Part of a small language model's weights.
Size: 12 layers, width 1024, 12 heads of 64, MLP 6144 tanh GELU, vocabulary 8192.
Architecture: LayerNorm before each block, learned positions.
Training: a variant of SOAP for these matrices, 761M tokens, 3203 steps.
Each number is 200 + 20 x the weight over its row's rms, rounded and kept within 0 to 999. Layers, rows and columns count from 0. The size before them is the row's rms in percent of the matrix's.

# up: layer 8 MLP up, 6144x1024, rms 0.0619, rows 1491-1503, columns 896-1023
# down: layer 8 MLP down (transposed), 6144x1024, rms 0.0618, rows 1491-1502, columns 896-1023
up1491,102,216,215,184,191,170,193,195,217,232,210,221,210,245,202,226,189,211,214,201,190,198,189,185,211,210,234,203,165,211,224,193,195,187,210,211,211,209,214,194,184,195,185,206,172,201,163,217,223,204,215,169,186,180,203,199,227,193,197,230,199,223,170,212,255,174,197,220,204,248,224,227,211,193,179,206,248,226,190,221,210,176,192,178,188,170,168,213,175,227,193,207,216,197,199,199,218,170,220,204,189,155,169,225,163,185,207,195,197,177,213,232,189,209,197,192,219,167,198,182,219,200,209,178,193,189,237,177,205
down1491,103,206,208,193,171,156,175,205,181,225,225,218,175,205,230,204,160,184,221,237,183,227,198,221,187,193,220,203,191,199,192,164,180,195,234,173,205,210,206,223,156,198,177,199,185,188,197,220,213,189,220,195,205,190,215,199,198,229,177,207,180,196,192,210,237,180,183,214,218,202,190,202,203,215,163,189,185,215,175,176,212,193,180,170,179,196,212,207,194,199,177,222,202,167,192,185,200,211,200,216,193,203,210,202,181,204,208,222,198,140,208,206,224,223,191,193,189,169,182,223,220,198,182,195,191,150,181,190,159
up1492,098,167,192,221,205,201,182,206,190,213,178,202,208,194,190,194,150,173,226,213,214,202,193,193,206,191,245,183,238,211,192,212,192,196,183,170,207,198,198,203,234,191,197,205,157,210,192,187,245,200,211,182,209,191,185,206,256,184,198,212,201,191,202,191,170,164,163,188,204,207,207,191,187,181,196,196,208,188,210,221,164,212,184,202,187,236,204,204,222,214,221,210,200,202,230,218,198,229,216,192,184,183,182,209,211,180,235,197,203,178,198,211,186,204,226,224,181,162,207,179,203,211,205,180,219,202,172,202,204
down1492,095,194,196,201,198,151,188,210,212,211,160,225,210,187,202,214,227,189,157,174,178,219,223,224,200,171,213,200,213,193,190,203,234,198,202,216,186,216,218,159,184,192,218,207,204,209,177,235,220,209,238,198,221,199,194,190,195,202,179,199,184,197,179,206,200,192,192,238,222,189,168,204,198,231,188,166,223,206,205,204,202,208,195,204,204,227,204,196,202,196,211,204,201,244,197,160,204,211,175,194,195,206,143,205,176,196,195,232,202,241,209,211,169,225,218,215,245,200,204,207,217,227,197,243,182,185,183,187,228
up1493,101,210,177,192,186,141,154,204,166,220,206,192,226,218,206,186,188,180,191,216,202,195,187,181,205,194,203,201,208,187,152,191,220,206,200,222,221,181,246,197,211,226,213,187,208,184,187,171,200,212,243,188,210,182,215,217,203,251,220,195,200,195,211,216,248,213,218,203,177,203,172,212,182,241,162,201,167,195,187,175,220,227,177,206,221,158,197,212,208,244,225,174,205,209,222,197,215,196,226,196,205,191,224,211,215,193,234,241,190,209,187,170,191,189,205,205,181,210,199,179,171,203,171,248,219,221,230,195,209
down1493,103,227,221,189,190,213,217,242,212,219,158,187,220,215,185,198,193,203,208,204,179,212,188,213,216,175,238,202,245,204,222,164,203,187,196,205,166,177,188,214,209,169,173,165,190,211,222,209,215,208,198,210,195,192,177,200,192,202,162,230,167,211,167,172,166,186,230,200,212,188,207,167,204,194,177,201,186,199,177,215,214,174,185,211,216,229,194,185,228,213,213,218,211,243,209,226,199,223,173,219,198,219,227,203,240,235,204,232,229,190,238,230,181,200,188,169,216,220,199,207,194,188,212,170,202,218,196,212,206
up1494,100,223,197,242,221,209,199,217,214,188,162,206,186,163,212,171,209,233,206,222,221,213,167,197,210,197,180,184,221,221,176,209,226,157,139,186,212,212,184,205,201,177,216,209,158,202,210,167,210,205,187,210,205,191,200,189,191,214,158,215,224,228,193,191,175,211,191,190,227,198,215,215,206,220,242,201,196,227,172,186,165,228,239,179,224,185,184,201,231,190,176,203,195,220,215,218,163,213,198,204,178,219,166,216,205,208,167,171,202,227,206,209,203,200,194,182,177,185,215,183,218,172,205,199,191,176,181,202,219
down1494,097,192,180,255,202,221,180,180,234,232,207,203,207,220,178,215,200,168,166,199,204,224,172,222,200,179,205,165,197,175,164,185,195,186,213,230,180,204,197,188,206,202,189,215,162,202,194,177,178,176,205,196,213,214,216,170,206,205,173,181,197,190,182,190,189,210,217,174,189,219,193,180,232,172,190,199,220,202,221,178,209,183,229,193,186,183,179,204,232,202,196,183,192,210,170,182,197,184,215,179,179,165,222,183,200,220,171,194,192,202,147,219,201,187,207,214,176,183,197,221,189,187,218,221,197,190,214,173,181
up1495,095,216,159,193,225,184,216,200,194,194,233,199,215,216,204,198,190,167,195,217,218,218,240,200,196,210,208,202,236,203,188,184,182,187,186,222,184,196,198,149,209,195,198,205,200,204,223,184,203,180,234,206,196,260,204,214,185,194,184,228,206,213,209,193,241,232,212,217,183,234,197,209,234,165,193,174,195,212,181,185,229,201,216,183,186,222,218,243,199,200,245,195,226,178,207,208,198,216,230,200,196,219,182,193,222,180,220,200,202,167,227,186,194,208,189,232,236,195,195,196,205,192,182,197,160,199,203,197,238
down1495,099,197,189,230,148,165,196,220,173,196,204,193,200,227,191,184,169,202,250,216,195,180,203,192,192,215,177,233,196,172,217,239,227,187,165,210,208,206,172,177,197,207,176,208,161,232,200,206,184,170,194,201,214,193,216,185,163,186,232,214,208,133,201,210,216,195,166,216,187,193,228,232,253,230,197,204,190,213,190,193,203,193,225,212,200,186,202,181,202,201,178,187,178,216,140,200,183,164,220,171,209,177,194,218,226,196,196,202,215,192,211,200,241,219,235,226,215,250,194,206,208,213,191,216,195,161,214,165,210
up1496,094,189,194,180,217,220,229,197,187,234,205,194,218,216,200,200,185,189,212,208,196,214,214,188,188,195,213,215,159,208,218,210,189,198,198,215,174,174,214,182,227,195,181,191,208,181,186,165,172,185,200,196,222,195,197,196,209,190,166,204,182,203,226,195,199,189,207,194,194,223,167,220,220,217,188,237,223,208,201,222,191,199,192,216,207,161,201,199,184,194,176,187,152,189,215,230,213,200,205,206,188,188,220,202,216,217,195,219,199,239,173,238,197,210,196,181,164,210,154,186,213,206,192,204,179,248,198,235,208
down1496,095,193,224,186,196,189,226,199,210,189,170,217,176,190,190,232,221,198,181,192,223,174,206,206,203,221,155,219,243,200,183,218,223,221,219,148,198,191,159,200,226,221,193,212,226,202,214,227,202,196,181,192,212,177,171,192,214,245,217,213,196,179,192,201,214,194,156,191,178,226,214,208,203,202,203,209,205,209,214,245,226,200,179,223,231,180,182,189,189,230,213,261,168,219,176,176,172,188,200,184,221,202,167,195,223,155,215,171,200,197,225,192,178,199,166,197,245,194,243,236,166,176,166,169,162,196,206,207,207
up1497,101,178,215,188,221,244,180,203,170,222,226,211,223,221,214,180,225,208,210,204,220,181,181,188,193,218,178,210,194,203,193,197,213,210,215,228,186,192,275,209,196,196,186,214,196,184,199,184,218,191,219,177,202,210,206,203,167,198,217,197,198,183,187,231,205,227,201,235,226,216,204,189,173,171,218,151,180,207,204,225,181,168,172,199,207,213,218,173,217,175,211,244,189,203,229,216,234,191,200,224,222,185,175,213,200,196,218,224,212,215,213,186,217,167,205,217,221,176,209,206,199,209,183,188,224,194,191,200,212
down1497,103,240,193,204,181,204,207,176,170,200,182,221,188,198,165,191,225,212,170,208,195,195,184,217,197,227,184,209,218,211,216,214,175,175,169,208,188,189,230,222,176,231,213,185,219,187,173,215,205,169,193,217,177,208,191,191,200,215,213,194,227,187,193,216,215,190,193,206,201,201,214,230,203,184,199,190,221,218,211,226,203,213,212,162,189,214,215,152,181,195,223,199,187,172,196,200,180,192,213,178,195,221,234,195,207,205,192,211,212,195,180,191,209,237,171,174,160,217,196,154,218,193,134,216,210,175,225,181,202
up1498,106,222,205,201,210,169,200,223,241,197,201,178,209,191,232,206,177,240,215,210,226,173,217,230,177,228,213,200,186,169,206,173,224,183,223,262,193,234,181,213,222,181,174,207,192,223,190,190,211,200,207,194,210,200,213,240,196,212,176,182,195,205,199,228,192,185,219,182,190,212,230,200,175,209,179,168,206,224,202,213,232,211,246,220,185,227,195,191,205,228,188,202,188,186,202,183,196,222,235,214,198,210,210,210,183,183,174,178,205,171,179,209,181,224,139,208,208,165,212,173,210,178,196,238,211,171,155,169,208
down1498,097,193,173,176,194,215,206,197,196,195,214,190,186,152,195,214,220,180,204,196,223,186,191,173,187,188,183,171,193,216,210,226,176,189,224,209,175,227,169,145,208,238,202,171,194,226,190,203,214,204,218,213,200,202,164,174,209,258,190,205,173,198,209,196,233,227,182,194,186,181,213,194,204,233,179,189,219,190,191,181,232,211,210,193,181,189,205,186,218,184,214,208,198,222,235,169,200,224,205,171,206,190,163,199,150,151,175,218,193,191,148,217,174,194,195,178,215,184,185,210,196,212,189,201,207,196,205,206,177
up1499,099,179,206,217,239,222,194,156,191,214,178,176,200,193,196,168,189,203,187,206,199,178,198,219,197,207,187,225,200,168,193,197,217,190,199,223,224,207,185,201,197,195,190,218,163,180,233,202,204,203,227,204,196,242,203,193,220,193,172,210,187,207,219,204,209,189,199,201,211,228,163,182,183,176,183,220,196,206,220,249,210,197,143,190,204,173,196,180,188,193,240,173,178,162,199,194,180,217,218,169,213,241,220,200,180,201,186,181,207,206,169,230,188,187,210,228,179,179,204,211,191,215,219,204,196,188,203,156,214
down1499,098,191,206,189,204,197,221,181,187,225,207,187,170,206,178,189,198,192,198,197,184,210,176,180,221,209,214,178,186,178,196,189,198,238,212,209,176,202,160,174,157,185,199,143,146,171,226,164,191,219,199,195,186,209,244,234,193,225,189,188,197,219,210,190,179,191,207,196,187,188,199,164,235,199,205,172,203,187,145,198,228,227,175,205,221,185,195,213,221,178,198,226,194,197,212,214,209,198,199,194,196,166,220,153,174,200,196,186,174,202,228,171,173,188,199,170,193,206,222,150,190,168,192,196,180,199,166,184,192
up1500,108,218,174,211,226,202,198,191,192,223,195,203,185,201,198,186,172,230,203,212,182,198,206,242,209,237,168,221,198,201,195,223,180,224,182,220,167,204,211,233,208,177,242,222,211,201,207,205,200,206,267,164,198,218,168,220,206,189,201,196,213,194,218,171,201,213,218,204,215,215,187,225,234,183,219,218,193,183,218,226,162,210,177,231,222,198,191,222,217,178,184,150,204,187,202,184,243,203,204,198,208,156,200,210,219,206,206,228,216,194,217,185,189,231,197,223,208,183,213,203,192,202,227,218,225,180,209,179,199
down1500,108,235,199,189,212,208,208,188,226,244,233,195,207,204,200,202,193,228,227,204,174,215,228,229,194,215,199,210,163,209,206,187,174,228,199,190,171,203,168,185,214,200,169,152,175,192,180,196,207,194,219,218,186,218,184,211,240,179,222,179,201,173,180,184,222,203,191,190,213,190,198,214,205,213,194,187,216,189,204,211,203,200,194,176,205,174,155,211,207,171,219,158,181,253,183,204,209,180,193,184,191,207,230,214,189,165,180,186,219,239,171,196,222,156,207,206,190,186,176,181,193,152,167,171,191,209,178,198,179
up1501,104,189,201,208,178,170,262,195,203,193,203,229,186,219,185,195,199,200,220,200,211,175,188,202,212,211,186,152,222,170,213,210,191,203,178,189,186,220,192,203,175,190,188,184,215,221,176,196,221,209,203,218,195,209,192,201,187,204,190,215,145,239,200,201,213,198,205,209,224,194,204,218,210,230,196,177,171,184,142,238,211,182,177,251,179,222,204,205,216,196,222,198,200,221,203,200,208,210,190,204,199,201,209,201,205,192,230,203,217,198,170,192,189,201,197,222,160,182,204,181,202,160,225,176,192,200,200,234,199
down1501,101,199,198,204,198,206,188,181,188,208,166,196,201,185,198,196,177,187,205,183,212,210,206,180,191,188,173,190,169,191,214,178,168,164,206,218,232,215,232,221,173,223,175,204,189,210,193,165,175,175,194,217,208,180,211,220,191,227,152,202,172,181,203,217,195,195,221,219,159,205,188,209,193,209,220,192,187,216,179,182,187,209,237,162,173,226,137,209,164,200,220,136,209,182,194,201,192,224,226,258,204,199,199,163,216,188,207,184,209,189,187,194,188,195,218,221,151,217,211,205,224,184,183,211,193,171,206,200,203
up1502,116,174,194,206,176,208,195,218,216,218,251,229,214,198,179,186,170,177,198,217,163,188,184,241,204,202,164,210,212,177,238,190,200,218,213,233,200,211,209,190,234,181,194,196,207,194,188,188,208,155,177,215,208,179,198,181,151,210,232,221,194,211,183,189,190,200,205,150,200,234,219,209,192,176,200,176,183,177,163,188,200,210,183,210,228,202,185,196,198,223,206,218,181,183,189,199,229,191,171,235,230,199,192,193,208,200,166,226,226,201,199,206,192,181,208,167,174,218,205,176,186,243,278,214,211,202,200,212,168
down1502,119,221,197,205,189,184,233,175,178,211,199,218,208,191,199,179,199,226,212,206,166,206,168,238,205,198,221,196,223,213,180,226,190,179,188,223,186,212,178,173,235,193,148,185,194,160,196,182,199,193,194,224,223,197,198,227,179,213,206,199,232,198,180,206,221,201,204,215,192,213,199,199,242,185,205,201,180,192,218,205,175,215,194,184,218,189,198,216,175,259,209,226,209,215,153,236,214,181,202,196,178,188,204,236,200,199,196,155,219,214,208,197,217,194,161,182,182,212,202,192,184,191,230,221,200,209,170,184,206
up1503,101,204,196,186,193,172,174,181,179,188,215,192,204,189,203,203,191,208,197,188,182,199,196,198,199,239,205,215,214,206,210,176,186,233,212,181,218,192,208,174,203,250,152,200,199,186,199,204,233,145,190,208,220,216,226,205,208,212,198,192,200,227,231,200,226,198,177,204,200,236,169,220,205,192,209,205,238,189,186,212,192,168,181,222,216,208,200,199,197,210,187,229,194,175,189,202,177,207,185,231,205,211,199,152,212,186,220,217,188,242,178,188,218,201,159,229,187,172,194,190,207,225,198,218,253,178,209,230,189